Weights of a small transformer language model.
Architecture: LayerNorm before each block, no biases in attention or MLP, untied embeddings.
Each number is 128 + 24 x the weight over its row's rms, rounded and kept within 0 to 255. Layers, rows and columns count from 0. Numbers have three digits each. The size before them is the row's rms in percent of the matrix's.

# layer 3 attention output (transposed), 384x384, rms 0.0917, rows 281-319, columns 192-287
094:150122154113118070100120150194149144127140113139089119132185145142149164168132133133143193099165103128115126158127160090132150125081125147111143132087142165128162113100106133114151094139133134153122156123111093117182144132114117114122131114125127129091152135117177133095127162143145156121
099:120105109148116150119126171125108160101124118149132158150198112144129131135115101167135108176115123130140139117104134114107131110135176159156138093140126150128094099121115123127154131140149125111128148128099132107145151128109109140145101135133137142147121123116114134121103137111100127117
100:123132115104137153100106104133134134158159134111153131133126128118132138131138099102115144094168098166133138113113152102156089143140129076140139152138126126168151101141168104087094122153121118106160146141135085172151111116149108117149141118157110147124165105122123155147150119170138114167
097:122142126137116107075120148144125136143134115150156126178116087129186141108088105152127084120084105132134073107117115083151111134111167135121143132122167096161126167124114130104074169145117119124135136115128097169122115127126218097074145154118109149091121126131152143124101129127160138109
088:167135137169129170170139123134142112110148093126135128130099082102104099147154100108112116144103075128156103120118150124162151147152095131135164113093127111147152123176152108086152117095138137113124097149105145192171156123159112108174111116167110112139104081144118114135142133109118131119
096:133129106133144126178174164113139166140116158129110165108127127117137118097164093081109113113153149070149133128148127122129164110120098095098088157092090107120118131103149138153151120128121110180115116101164127111132164185136147135143136197115111147139128117130150118124116139120124148157
120:152195155127110127175109125148124147133159096143111114117130129117116163145143128150127144152149183138105072122172123144125120182120130147127114118092159114126105148127087153115105114136139110132109124122103148139146149110121156111095140082091097147079159170125145118129136116116129162152
086:094096114117111141137155112127153102158084112121108158107138142137081153138149167123100197126129090097132127143093153117097098123160071102141103104133114098163133141139139132139105103147131136110155150126103135137084152134107162114110149079149081139121181128122143134124126121107162107135
097:121100125131133112169177108133154137149181131088111134115140164114123116121096123108141111152107107143124089101160132163134118080125126139097132159090112132135149130098123160099138187081135115167125127086168106110117109126126073160109130126164155101107147144115174158145127158148140161134
096:123132107161152139113122143121109143152124169153103102116100155124116136126140080131099160130126144167116089160111128116096121164127130151118146191136104151131116089120099137138121139139133099159142128131079102116141116130133146120163179126113081123117128118113168126102133102140125130136
091:128112140119107095139131113158129095128117108163162123123087135170146161143119168117151111115117114158102119142180175129124144175138182152153111101154160135152106131095136116088116174120123094111129113119164168143136138129144138144154148098116161153146115134167175095166087156138117150139
098:096149081160124085148125101096127115141144107130115139118153165131107129135126161086095107179139158084102097057126130099088140119139121126088091134163189122129090122136087106132102150160159089118123151149147118162091132166134126125153098108129093144126118112089125114142111155154129100103
094:121110187115144116122136130119115138112126106111126129096132125097122111124170118130120113138101139136159157154133131137093176104095182108127105130144121136081108132164118128120110097120119134133130103168142102078110097152123112129179100090114132124135137125119147108143116140119143136144
102:152118150143084102097155122125146138173164151132149104097119117101108135132130137114140191136113154115148148132108138100123124110082085119088110105090093167150126087152103144162113128166146156121119115149119150138126087126107132087113130142163153101102090112092127154098159132155080115155
100:134134121133119115129132140129157116162132164133154143113099105114135168092119137128099176095124144149123086102085149110140158167109123082131127140096113118132102089179125085114160126099138131137125120117132142075173083088111097132124144123122120120101129115118093138101166091144138115133
093:120148146178106117125131134165124114133102110128152141153154098121126138135127146144126148159162099147156161131108183169164112137156141147128137132154122126136140136142119124114135148117136147164124091125152160139131120076117191132139161115120101161139143181154141135113110149142137134127
104:142167121169121098164087131127140102153127124125131085105105087092140170099143139109117197115156149123134132144101149092103146157086131085129110171116123151164165096149136144100109178097173175158129149135119088140144138121101141128089123097102086125097161126134155135126143159171133158135
089:182128124084148095111129126162112146124071118119147109135134137140154125145130117149145100161073177139143126095144127098103183125124142133085123116118143140108124135112107117132167121117111099087108096139091128164126122131107146143125128108110137145151144128145126141121167145118123124178
095:087138158172135120129157126068133120141155132156122161127127136103126187146144137117162124125120088141120121133143109147138100176123156097098100147108129147140121155109116136124145144141208148114155111131128154083115117133131157105123128140099094136118150192115142122081162071080178134124
088:101148156170070118148191107153168102146131109139199093105101184134147126140113115120113117126123149173171105111145172119149181143114089126091122174083101109122128142081115095125085140152104110144128164115142154095096104101142129086163143170130110120111161167138116096118145144087145112100
095:153100118123116141123120127133119106154107153127079139124136073168142102134114129166083124152102092144121119128106157091120150147139106129128206108081147132069093077139109115132118101094142126138144123141146110142103102148106129130148116140154121093153104095105145114126121173098126140128
097:153127153120105123106127127110199115138120117154123168137121107105143115103108112150155128154098158130073117106118153163128104144154119130099106135133108144070156094127145105152144150140116135097143125120143108113113127139095131099102089134151106115114131123179120158163131133112120138108
099:128121136137135122139093180125137129150187107112134124093148144132130095151126133150114104119150128114117105156097095158087073125077108114139145091124100134108109073135139120125081098151106110077118129145138106094135138102134156089099089100114132112105100104100126090120173098135141050098
095:157115133128137126148098118111167157137117123119153166142121107135116151119159134114067130169117103127118146165141063167119135096142149124162126142154150141124133146116127090126151122140115137144137130107156139107102120163135121141137171094111151105058148172147160144168112139141103139129
088:170143140159115148161095135134154137109130180127129145114115103122098135120121123147133133144137113151144129146115092118124126106110102180116160128140117081136150115103134173152165108115151147139096126131144157101160128100149122119138145113175113119183122145090108126136111132165155115171
093:131115132146141143156147113138132135136148115092124150146173138114144142101172138144147139169166107129110110123117172147162166133159165153125107131152161118106148124139114153083134137122115120131138146135109157132141156146099130126128150147124140155104147157135166156129146114121128191102
092:106121169150142125122098152132127168131131100168145095140119069161142139141120105133126122132112136124113117118138139138178164112117172092117116144118169131119133144187142148111157095141117177111101106091134117151132130137149142082130100153128124176112145158132078124109156113121172133126
101:135090155112123090104144130042154178134114144147125172098130154119124117132146162104132094123138116120110084090120139109128195112122152125133077129127135121121121132101129112123131159134127153159106132130145090119121100138122089137173146142132129109146146134122134183120129158129122149156
096:076134140109141136168114102108116140133117157138130095075106132163111122137139123146190148111114141137182085147183150108147126131148142125122104134137163079139117129125155131121139121149061138118082117135128125150139141144129108102152138105084111138173116107168088120098103153130143147166
105:084174167108123091148180112100131107147153164149118057095119108132108157132085139130146164113126165179109100126152114133146159160141087151103094129104112123073114152136141138146123105134089177147129128123136148121126088130129108088095139119119135147132192138134159167117100088131161089116
093:098105121122150134096162137158144143113124143116131146088113158103112134167122067138109110146149144131144140111125137138102091112107118092139131128100104162096120141123149141104135174071160065119155118109135098108166096141114128133132157121172136055139140134127125113102145147121107130117
099:157139131138131100114124121169191151136112128126142124106115111123120145123158115110122083111165106150122120155134111077118129117116053159083115105112142153130094095109135121149135124144132162158095090131110116119160133106150121141160151115179128127158133129141180127073128146136141156110
097:108167133163105125139151157111146150101128141130103098097127139098123098135117144107113157094138116126098127123089137146117134128107113155151154120125126172107110152176129104133126124127124148158111134102130131149152145152083107142143127116145149082103106108123139146120114130133155099120
093:109139154139101145122143141128142132095137105134158134125152117133087153164152153126120149154151126127120178149134117104121115145069143190107138107144153136138177146118087116161089135153083135112159115135118137102110130113101155112105106139102162113143150145074118143130078167093153114115
091:132160143079103096087113138087154127133133135127176142131101089093136127104095119113099147067100142122140111134110157105156107110130107121146105121154124094128129144123169136127105128098163175107117131136101139148102103114123155139160142101132124119141073112140125132144141130135103132139
104:156175116110153113102114169108113137160146104112136141104125120088102087155159141114115143123187158122135138107090154114138135127131102121143146125142125122144154080117147130168144151134101145136102133120161120171098126139129139134181120126123130155146110126154127117124109155146119079138
094:219157131170105121074165158116134129108129151152138140131147112137159144117104132141111106112130090148161194140142136106115118106138157153117145121142121129145143132151096100120131152160094151121115101109119148140117131122076096156156119124103096104116137167132165116156110139164092136133
094:138172110116118145152090143096105127178178103127130151127134115134112183101156134113078099112192110154140125132121136151113128166127099166132091117091104098130118143065121126153109085139100105129108145101144087141110134108123148095121108111128146128138121148165077126132140139137130170128
096:153118167097113133142144139123171146143103122145149120168133137124103096133154132120080127169083149128120161106116128104129150128156150116094085137102118140137118153099161144145123131106123115176130103124133143151111109150154110132151132142155128150136097109160075118102164076101089157151
# layer 3 attention value, 384x384, rms 0.0947, rows 282-319, columns 192-287
100:122106129107137094124102143160143114107094160117135121127111161139107092149142143136120141126118089138133132150158164152086114107106155127082123135121117125106111134128112106139126152117151149170143136104175098107124099121170089107148105097149145123169114167110161088134130115114155122120
097:150108109108113130145129153110143095171121082146121128129105098159150148085075133117130131113125095107117117141083098129079146182145090072127124141128139107120104131087110105127147137103149121113152132122090150130111137136088168116134123167131127095144123148220098105151123107115120174136
100:087131098110131136110122154134106112115129089147143106134122160096178157128170157071129127145154099135147150162132151131102144158154122087127115093139147135109120077097103176151125087105128122099159144131098135165154162122160124139128118140106133067165100100191120128137147122145100103159
089:098202160106104121135129150118138155069136151152116135099132169164155149092123101128114112131111106139133144118136076142113089129132124149153125192108101119116126121115121097168096104114149117099113110109112168156093105066121105136115168146168163138168142118145079121091106155139122106151
093:108126134072100096144123096134120139139121138108141161145123165146116100118113134164121140126119104135134090088175121143105151148130145151116126103140140147122150151156099096158099126111072147148111147113081114137124141156087134138103104130120135123161131072092124132111115145125108100104
120:129103162166133140151187105131150181097111152097073116092132107151135156117102113077132131128109113104145168120126084188179090132133154115120115084167144156132103113098120157109150103143130114138164135120129139117091170115162169104182160136135120106116138128123164128131126121104166148108
083:102114120087129131113072128165129144099132110107154132137108102124181124130115124118093099125132134138131140128154115138130105150115129172122114159115147115107062129135155113127125136102097126150107121177123161135139175119106144135123131162139159148132083084160104135143127146163172124132
098:173082139122112162076086098111146137127131133179115152180103083136128135177134150144101096126127175106150195115103113120135134121117120131170105137079127121120159136156122091150142147136170139100112112143152130117127100175137140121158148088161109158173139097094123121103111134134138118054
096:109123116150121115148171086135114135127096074145082116161155130099135119144127119071155160122154143128111148098120151136130122141095129115132138132145140139152111154105119152141097136129149128156151118125177095097100186106131165139171147131121123095153131145120100140109093126112162137086
093:153123149121128138125123129135129126185139063104078093100111092111157118153142157146163143134139141066107123154163152149166115147086105078129111121124117155167128128133097105094153126114165162137122159142144128181140129180117146124129111124134141175110119141107126138104132098093131123113
096:121115098090173152159149124101124108140133182125176132100112110142124103141127127093124073129112102106130118183183127106101118147106136119124166147164115117093146108094110134152104121102121154104086148117122155131126175128146123073137115146122180170118132090159148109126103097137123147132
097:144119130113159107118134135128148110123131144129156133123123147156118136135112127096130135132175116104102141141135109065108137126133151141084137168108141100105146112076087128152153130152082138160109112099117113100159153148126103070132195111133079128118117147082105162098113110127089154176
098:136175145105172107127094160106130156148124152115144135084087134136137172111110110188126112115144116142113139095142163118128157156133153160096116133152151097125109139111119090125111129121146130067100153109099123098124111102132097127090172124102143173137174143086129162123110111154109121142
103:157102109129123171149182115091116131126129109079099130169121102155098146165122136144157124098073142138121099107138106143157113118140158195119155131158142112129160131161178165133138144112162128088140151119124138124098097144162124128072116151148118157171157110145113170080085139108123101118
087:113130131117109126099131089186112130175123160138111114094142188115161173053118145113144147144124120147111096135154148143157158128140114096151096146051120147165112110142108177132137078107101113133125091174139098134144159154125105158116133102115150075126114145146128094125134135127095137092
108:149124126137153142130144138093120143125158114122150141178126110105148139112153120084105115113105122133138123126134121155115079153149144132119141141165140129125132147126118119135141141124176122124118165133126112136113123104137191099096171165140135117126156126132124138111081119155137161123
090:117079150172130122168147136142106139133157131095149133121135128176138152158149128094098144154092124104120155160087175143129136112132103124099122107162168101104115140137099161114106128140139150152110100113119108135116119134132124114078117117107109139126118120087099143116122138131154146154
095:151127135119116162120162163116152115125114136092125124144113130120154099146135130107162096107129108155103144135137130087152154116135128136149167121156103159157144142095107121139167106140165137158122174120130116154126131133095159141136138117128132112122150136085154151051124174101123138135
088:158124147111106163132145110112120159112112148131088151107148131121140142109113104133154140117115177116141109123141131135145097109132118121124137140106148199119161116129100168133094103100154132141127130102112144137102132080066185185118124120109152108143133091126130145081125159152143120102
090:111120135094119095143119130140093131104094088160166186148093167087147135136144120091125128122128089099098130137145112144116108109161128112123122164127136135152117155155172132158083166137138147125125114122110127094129112172153104125120118174099129145127159152123149146117117137144119137155
100:082113100146125156142119123138086157163096159153148166111126095142121123110121151105133159089126165123088137102132106146124105165126164130181094106160150111152130136137098125092151134093166134107112111156173133117143083116107140133123114118151155165110140180119110142125142140133154159147
101:109137110120135122131121128124154134186110123136125132129119107120108194111115133154103166123145114104155127142117143092139128152129169144103113145107149075137162155139130091145141127112173160161149144102131116127127142111132087119124144126126146163134140166088097131140089081171148168140
094:144100108135170099141129102109128110141153067092159102120120133120151131139111140109148119126105125085147138097158135139144123137154095080138121101101126100149173160134112154151158117089141101142120142153146134120135129150121157138137159130149143117115111114098061114092152125122133100154
088:123150129112090141130156145128128097071078134115129122124156113109182096092161095122156113112116141124121095112126131126130136102152140154168127119131109141104117120142109124108146149138119164134166114118114117110147137136094132081120114146122102088138118138118181141095113117110130130107
091:122131158148123130137124117139127107091129154151116115168157122127125138105112148129166133138150135127140115155130106122138127159149090082161132074101094143125120181113093120133179117118123152100143132117111126150112124121111170152107132108167142092142112153116160121117110086089117151083
093:185099157153146124172152074144108095104102154120112116127180164084112111143143145125074157110088117121169101139099109157137141128145131118170117073145123113087125123162169146094163139091093110146138156176130109102060104138092171130124123101089141125112074107095142140179126077108140124119
101:131119113107152147099117086151103084122101180142169126144089150161087107160119137160179119140120127127127133105123144153167121130139120164141126153181131174131125107114119132165138135096103142140128102155156143102193135160148154129137150130077157157147119120127151140091127094118098147133
098:089152132125134122154141152181143153108148145162085112108159131113147111081122096113113147107171098126108109135090109119112160114111116147108146117150173153153111129141109108110102100100073089153067120155130140144105132113119125165143122144140160103109119150140162152149118100099131141140
099:138118096114106172092185123165114140110071161128109113133153107084097107145141146093144086114146138132100135136121101160140135118134093122156139101142108189098137139114109149174150131079134088119144122136098131142116152092121186164155131103127105091120118135148127120173160106110128126138
091:140140145141124126118150103116142128152094143180096147128142101101141109112082110135106161135144146163118104082134109128135091135137099159101127108128104141147117098136111140164129111120161125128119091103130123129155083131150093136133110127115120151168105146103157109124158129108133084116
098:057163109128143126141158111104107121101146156121114168140113139157132139075112130158096142113124112163118072102150144176166174150102130156145104168088117143113151133107117108141116117138102152142144094106114136117152208125127102122124099158112139112096125142118116149159129101168192122141
094:104082119124103127115139110132115132066156134158152149089115091157120151102115071129166127135144145114137146115154154101089099133119118130103156163111094093122124091081107126120098134136135127110141097107095114108163168136140120126091120113090137119163192141152148171191091098172104122124
095:127174098136138087098124185112118166140142086129106140169157165149156131101121127136137114137137090110177165122123107143113137110117112116124145098130113117125085158131129146091104120143131113143109139146081123141135130118161104131125173106170138153118177164151129119118127105167122140151
094:143153091114175137092128118108145150117162112117113089157128168155143134122101154122107142140100134118132130103147133119143138174116094164154096159126091085176122079135159139105123128091112140088160120135110142115159125094114111156107126107083133141116143138181141181119154103111119123177
099:134161104104117126108121124155155132143126170103145140105105166184127119127142114149098171110110145144166149130151145126132123143136137132107146119104116116156080137141133076074133116114103152121105128095126145143168140153124103145096115135143144101159172108103141103146116109104141140100
094:111111049058132139118117148173127119113120161142115139112144155152140135139150116147125133142138134106158116150140129150102146133126109147126128068137074110088108132136087111118153166110160111113124127103128127115126164158166141121103094103145120167149121128162118131154128095123137121098
093:116092176138121117123146119172106110131105135137114111172125129092158127118089126154100127169103154103109128127117123125096116174199154061169141173144159145119150098130121144093141137140140097150074150159090130100112166152124164109112162131172078113120144110124158139142156118101143121105
096:100171145154123118116134080150118184114116143160127159147151094144129106098107140155155112129152115142110141095137091138169154161115114143096124143154180134138154140173136154165127124118105112097067147129164172143102108095128137120089126126105146165157131138114080172138102153144126117158
# layer 3 attention query, 384x384, rms 0.109, rows 320-353, columns 192-287
078:109161122159127133106130137149159122147178134113098172130124088142117141144123135112138136109103141142161138137112131122123093091137137158128133130098114098159121146121134100083145138146127146097122130109130168092136098107140165099124129102125128132109153106144147113141134107129124150141
083:156124106106121130134169116155127128143130110140150127141162128121146107106122098054137131106127143152148142148116134112129093119120121129102105141133125144134185126142127112135143124147137131107107118105131109145107135101157128124120096094145121150127127134139132127123147115170083142147
084:146105144150158167148115082105131112127153169137133167110151135114129110115068143098147125136114081176135107154144139139093147124130161117115126130172123065127056102121148139104155100083090164113170174163155121148158142090117113138135166119132135104161133083133141118148118103112141134107
084:154144121148136123100129146157158072105108140131167143100124077110127111121126180177106123114089131139141136145128105105122151169136149108139086127140102110151137125098100143109134120175151097110142139141130150116117155054106144165157085098140104129134111102099144132145140101156115102169
079:167119158103103117137108131138143165120146118171141081147146150127141145121184149149180137121135133115125153098133097130168127150102044140132089101118155161181174146139135108144085134106126083112126075134105084125157099171123102132126090146175129106121149145129140128094120133139119164106
078:096113131097124135121118122112149146177152122147099132130097132159122129145130098175122139151101128131114163143109130103121107142157113085130124107129177171092118160130146131168101112075140168114117099144119162129133114136109146096098143123114131128120133134143118146161139124107112133136
089:199070100103140126135112126111106105077119115149096115146154135136143148131144139190125123142155064148162144090120155121121111125107116152129147157181094130150134086145104151097165135160149093107139141113106087095153095137121064130188113117127147122150130135134139136172081126124132109118
082:174142162096100096093082117163168123136127134104131130136146098140130141107126127176144145150092134127157137094124117135120105153140108172133135131104153138179134155149135133153123104162136104096152142141109092124131094164148129108092120093149126152107121149139141143137144107100140132161
090:163162127106119149090145135141118159133141171120149137134185104123125141121167160172168171125118152147134110134114119110118150180131160156162130140121120122136163119169147119103104148161171077101152153132096104111128125122123161116088126099138110147148103141119142101129126118119124138117
095:098124156123124132129140153102117166169153146134145131153125083150104120110170133099139146134174144121116124128098117083114141162135098121108151108132134097098105099115109114126082098153089164126099129171142146104120137098156187097117109171129099143112109123153104149128112161143145093120
097:127139120146091123129142177080177141131157127122123131129117107132139103116157102070165157093162107119128155110090106094145147110148125143147117144105129097134138095139169107096144163140101100142122115157138079154134131153149130083149114140096127120133161152135113133110150159126085114116
093:140144130106111123113125101155148136159139091111154120116149090142111104169144126132117083110140162126119107117131101111122093119128124122122116115131158110153143156142121128175115132121107147131111139173075110177115105157123141105072115130133105127149140108140095139091110126149129146152
093:141138165102090128106149133089170147134149111111151124146104078112100120149160123104109117164128167145148082132143133074175085094128081091125158130087117120139147123099121152187080065151128121126148123157071161126132159140135124090119095129123091125105132113138133132127165141144109144153
092:106153136140111155166165113105128119139133138122138132138132151154118127113115128096100131148117131139104170139156140143112149085099098166097149151126100119098120099110136114153143145105137128157104091116165126095100151146152115138168156100096154132137164117170162124122100172116123152119
097:131098145172099125081087148130143108116145095138117135096141140142131139101132110169144138133116145145127121103145089064122111122138149116173113146141146136151131147103122184132125126114135109101107124123075125097164091125167160124130150091186165154121146169102118134156130112122148110138
088:157172139131078148099119123158139099126154143128132129151128123134135138127123125111080090176121119108175155139129123124161120122130140156107140119108140158150148110115111137123128161139115087104139119138092140171135096145118128109167127127122093110181101095089106100161167111115117148103
088:156150097151112145130132103161090149131119103141137097142116096139104148113120161175133164117096106139132112110133142133132119124102155179111085095129104141111074135104125144157116185076146092102129161129128121098153114095144148146149159141115129138122108152131118101139150120086122109106
107:155162149135098171156128152081096129145158153127140136090146094164135100147163124102139147135133161158110116129139125081135126118105123113125149142079102137120145117128126183102127136124130163118120107143117092112140159138123150126144067130100137126107124140106128127114157149159148130103
091:113107136082142143080090163158108135121111133092098128121096139133145119134092091157133120127172146128138176097085101132120165173135149167143091182110098146144150161156174122117166107130152129145117128128089135116153125131124101126161135116093156129104146143153158129170091114101127136137
093:148116140119111101144137125145110156100096131148132146109167118169133105153093123130113127150133119090110129139148149125144084110094133135150139119095098138143175153156088145167146131123152132114131106129113081115099139155098126129093090106132114147122117117103121115122151162131102148105
092:122166134149099131121153095112144116135086126134068088098078066149151113131133123060166150137145101120098135169162115139079134085166141093106086124172144120100101148114121098133157099115166123106139130124130173146125146125069151105133118134109165134122139131122174128122080150118126077174
087:162168139131091103103121151164130081185121099105172125138156134124117113105110120192133118092089100133118140149133133115150138103129084115091115127112099130100132127112142119133098132090140119153121178123159123169100136081160115143153130114093136145134069121141112087124156078149141115104
093:135173156109149102166120111092108124152099098139133146132135116111118143112141115108144143133058101148078089148089137106102160142120117111114122112153103128122157110133155129141112182052099169147101147093156159140171162115099086162137128144104075116131110152133164157168150143158124106139
104:098126127127160163155132113112113157194166146124114108148134138159121136119133124081096090165144155139132157120151052142117102122154143119103140093116099077178097146136159178106071161111114142122123141143141141165125140141132127106132081122105126114125136081130115131110123098120161162167
092:166121100081116150130154100124109139134113131120107142107068127084134156137098112087161089098081115179125108111152156129117115119103115110131125101145093138136075160132157128171145131128168116107103138086102129168080092110158152141142130141164172144151131127140120138126098143100108154136
094:128134144097127091090103110163122177124072132134138179110110132116138130129150135139092155130146111157114096098133132103168133107115128102169155113122118157173119109168098113134094123155108103109152128150123154177121107146079156088087158121144132105167152144140103149102149169094149170148
102:110095144152119130139104113127153131111085121162146110141094096150148136128111143096107154093158104139112144115179157128126115116113132125128136092097108143154088124062136128144098108100165155157131105163110131149137129118153122156152134089166139156148147109150151142104084121129149104125
090:110136119117166134143112102125041126098121131096121103151113100125145170092135139149080108103128135136157135117073115150168157106087153099102113139102125138121112085086104162123161124091084145139111108112176137136147150111124133159115133120069107138149102166160138083129135135101130120097
091:146116139157129125149087130139117186164101165114144106123161144109118112165174112125126143103149123137133142128169152122143074183135125078135095112080141142133155098140148152108120109153144135071102120140131138148164167115166142147134091137080107136129100106113126106145128156128139137125
091:130102137139164124135161097117128114109093106166138180132161150067156099106086126131097122132135149131143149127142121124121088116129148125126161123142090116147113175162160122121101149120132117140121110157148154085088126144139097126074124134131122164130124144125169112147103131120170129138
091:178070102097173130110159123109127158116094101138135101187135086138139135174140152115111096150109119168106135118124109113115127135120091103158132106121132129123119121123139114122107131154169118149142134112157105074154120114143154114127128161154125122150113099148101154104125125115167128076
096:085122133129136127147156121120097154129108141128070121110150169166133136182103140124105088173172112112145124120135152142159123142113111126143157123110133110141158184085121153113095146149114112144124135120135134117143140144080132126136137126105078116155125163134120170137160105125145186125
088:130119150094111123133122151166139095133121170146115123127147133123089104126119118172128148159137131055153108123145143110122132131094153111120115101128128157100134127127122117106130186122090123132134113122167151148117153106121123126131125187103115123138109109111103145116148067099086109106
094:108150143108126126128113065136103106139097163138139126152138185109131182174120120122144102128170061162124092104160131115152130123146136124119121131125103137126116124096102126106149127110140110089143156108162166108120091101169172122101110107143131135114106167146144104093137112110154156108
# layer 3 attention key, 384x384, rms 0.11, rows 320-353, columns 192-287
072:141062133180146133154146111136150127115143169073165108158154153155110115114140143109098116134087120143127133138139130123117131109125129102117125122126129087136115084108151171142095158156106110124163135151116128127091151111103149118104123124134140124103105160114096127132166071132145121141
073:127095143139171105137075137141136091186121135118125148120082120148151136131149165137068155109121098096112117156129138157090134100170104095135131098162122143105127178159131139126153155205104089141163139149106152139081112151112180116110149125116144075143145127109092146098143162172156087149
086:091134150135161114139139167123122136126123106155175098119147180124124143166167089129139153116142174159118087073116142121131104156077119117117143108091107166200122127100154133118149135150127136082134124122099127152130142141114106142144139113107097137133180146151147148135083096142131128138
066:120108117104167148141150099131163136096136105129144149166144178160115125108149113112100100141099106126083126149142107135127111095139128139141110117145110148112143105146129145091129132162123121112139109150126176109092164101141087114102111106164170110166103129119125124120163142163149120100
085:071176096142113100130142110089105101092117171146129156130111039082163090111076086134141125143115136127160092138092090125126133152115148137179134139138151124073135086114124146119137132150104115164097143104152130140114117118141165110157128134150108137121082075130152128139110097125139143107
078:140093122200092152105103150139140124131094165101135113130164152134150158135142137147160124121132095148116111131120126076117105145162177126116148114148093102177110134129145134113099143126162100129158146160155134114113132135128139119136098136105124152086161141121136103139119140110124099111
084:117168122141123150135144097095142116097127129139127160104121103101101121125101135169165126112113149114147091102122145159141137097109128130158099116090133076099158100136114133113147125103137139176056140120108117118137114130107108112122100122099095149082109119105105086132149124092108163147
080:115109085098111098107136122105135116138112134138126093121113139108117148120156089097156105129128118140144110140094097099133147184179137146124084128160175103091125114148149152105124119092103124135128151098155109143145118130133171077063153097105134142153119109131127147127125082166139138124
090:138161143122097144128144118081118095140091130141084133141144040124103112100165131106144107149081131109116126177169120116149125126115157164135100144133132082121141132121111143138128109138107111125124132092138120100124114114143110111088121126151150141118154094117114175101127143102126150137
087:155160135139073148125141121139134098115107077115141084147119168149079148129150152145168157122140119135151144101127122108157112142168179107114122118153122130182152104136144121091128150105130131115124151146136117127126158181156092141121117120097133136171156146098125157159130126074138146123
089:126106140130130114101131102102109148140115119130107143169149093083141139135127158140138104139144169121149116143142183148131170162124081163132063093144094108140141121113102135208148097112136179119121130095133080138123096153121143132122136110118122113146115116129142127146092105115138139173
087:085109113090124150139167150082151148124143105130133150107108161118111105145107074144126113152177127147150102177127135161093161162145139132130147118116108150103115104101105143107129149148116078129124171118143142136199095146094106138149147115138124126091139123121104137174179143131108119094
085:112060152136166161101073135157129114104134101117124143121121190119155116141066113143112118128145091155118096095127124152125120121076141148099126119121121133158132160122104146122153159128176090156155093123139124095147150139116097161152109138101129116141103134088110074096141117075131130136
078:113121130123140076139101165077156144129102114127102107126122083128168085130081124156146104124152187105152158148141142131129131151099145114122125157107108131097152180126142134160103097123110133135159142109154121180130106090133163135131136128170117105129126092140095122138154124165104109082
085:148136141083111114149106138133066110151138109081129150153127156149071111165094124145145100121122094084098175143118137149127196130135154126106124129164146114152133163140074118123125110159123119114146138150122126151109127104103161134127127129130165108106084136102086143135138130194123116141
092:127131183118093120110115130140126092085107145123083125159141116123144126141084139139067137156115165142125150143168155125114139140189151117172186146147162112143121141098103134158117142169127084125144172166097132130104104190135142173109112144144126142105166135092189119128121089123115100152
099:126131152135169124143161116107141132118120126087161126121123134110142153136148155152147184098087137100086162130183150121157109136121151109112161141102158104122129121173114103122087089118115171107135103092115161116142132132158141128099138104124122156112172145122085107099153156131171161123
083:105126098127147164154103132128122152121131143194099117114101123095142100118113122165168100125164147134139108118102128136083085101130116133127127107094117140119124107131106125115142158130114123105146131127144158132147115146066182139115117168119095146135103157169161109130124148130150102159
082:097097085183137127119095157143119139140121108125117119134131168120099142165098100115120138105124095113179120147160135143138142110111111113066106143123142150154095153139158150113139165141101117168136141145164118115127114100120144129162077098103137087119116135097118113135172099129116134112
090:102123153118146178110128143128130124120142155118133141139143185112114194161139113136120170115138131102128137138161096144109149154116112117112135150170143139127152113117118129154123156161147104135151122143118121096136113144102130140153124130134143108115143119122136164113137118091130131142
085:134132137151086144136131115127092165115109133090109160136099141137104155179139147133122115111097130106095096122155139136148150115133143094125108094146131105154132131124116136125128085143138086122116101063115120106094097116171153096171152103119129144099168140142125128140147120113126145128
092:125118107127122094164157088155132120125109114101167082119129120111173101148121157119150148123126107135139138065119159120190081140119167119130137139128122171123102120129149118130125101073113179140143121098156149102118121147154142113168152148147138110129096104156119155111098132135145142144
085:096112142141127107146174130108145114119114117129136150146130139078117141143163115115130152162132115173092141190123147146132089161110153137161103127136141111129090160145163128122134141139106159109138143148142137103145124138154103146108107145175148139112113114116076133128117124080137163118
093:163139122129131115121142153154110116096158085120163117124133122120177142129096132114106167150160129095115168161105136113108096092113088177158104131105134122108124116098121113167125122109131142122163150117116154153156085117118175110123185120144118164126108133168115114097139134138106104165
089:133113141127089116122139123110117144086130154128185141109077128133134124134128163145112136140141159099125096149149114124141172147116146155095120117132131088150103165142135089194132099167119139143142136148137126155158149114099082149094128071093129156123152120169177167122116144142137121146
091:154097137120146126093117114091131121105144164127122116154121162188136154136141113098164084166134100106139119091137130157139134141100146108135131138085116138123146153089199129126162119073121131155148143112112097087120134119159086116148137136118141121102107120103112123162119101130115125142
088:157116140172126134113131097112100091127124128116179136119163118091135172120134121125125128123140121128192173111111118113121109157112147132176131141115148101110124120144165126124096103117124168134105091108107143120145130111143151116104143141071095114139088156121100150164149126094107145122
090:159149123133149132124163123146157083128130136133097179137137131157127143158160150137096143101132144171096138117114104131108096127155141123129165117146117150125106096146093107129119125204112128099108136107120086116102094120119131129126151146166130111125129134125084128110110175145092108136
086:150195157087143126121163162122142118119164089150138149147164065156146097106117105154116124118123152129146114131113153170149130093131130132160104152124143119084149164138102089122126160086148122136142148099147079134093173115111128097089127111140106111117106121111150138165147161144089113122
088:117175106108154086129102133130141151133142134097115105098129119169132119131149159120131109127140060147093142130130140130102112131145161129112129155136104162104094123176090146168122119095139152170165094113129127127101149094106111115106098101170133098126150163087106160170119097132137163114
085:139164143105125128158126119124124130120175113132087156126088088138132132163108075133127102105135123102104123109121106129104107133151135170137110136158116123137108095135142114160141097125091113145124126122160146104186156132135119102128195128075171113095083174162105123139129117137103167138
087:141145114121107105112098095154119131116133112150174150160157095091132130139115110054130139132167146175172111140132104119115120115118122089139137111124128113124134131095159110116150119102134128158090168163109118150152106170112127120118140156136148133167093160138128121152102144110134124119
079:174109126096087137149142096169116161150137137103152132129155108102127150108144100163121132111124178143132114110137103151108094151112104112175112151126148135112109141095123123109078168115118108127073065145095098120160105141124109139145128131130128078097137170156150125142151103109158156144
090:142136121145099111118202151126115139085119125098126105126109120155118158115132090109133116139144103164093120138142123074112100138123120128160123134112128129139122099107146111111100106139121154140132096155112136120151168122098109125114134104099146122137166150109133150117122113150101147135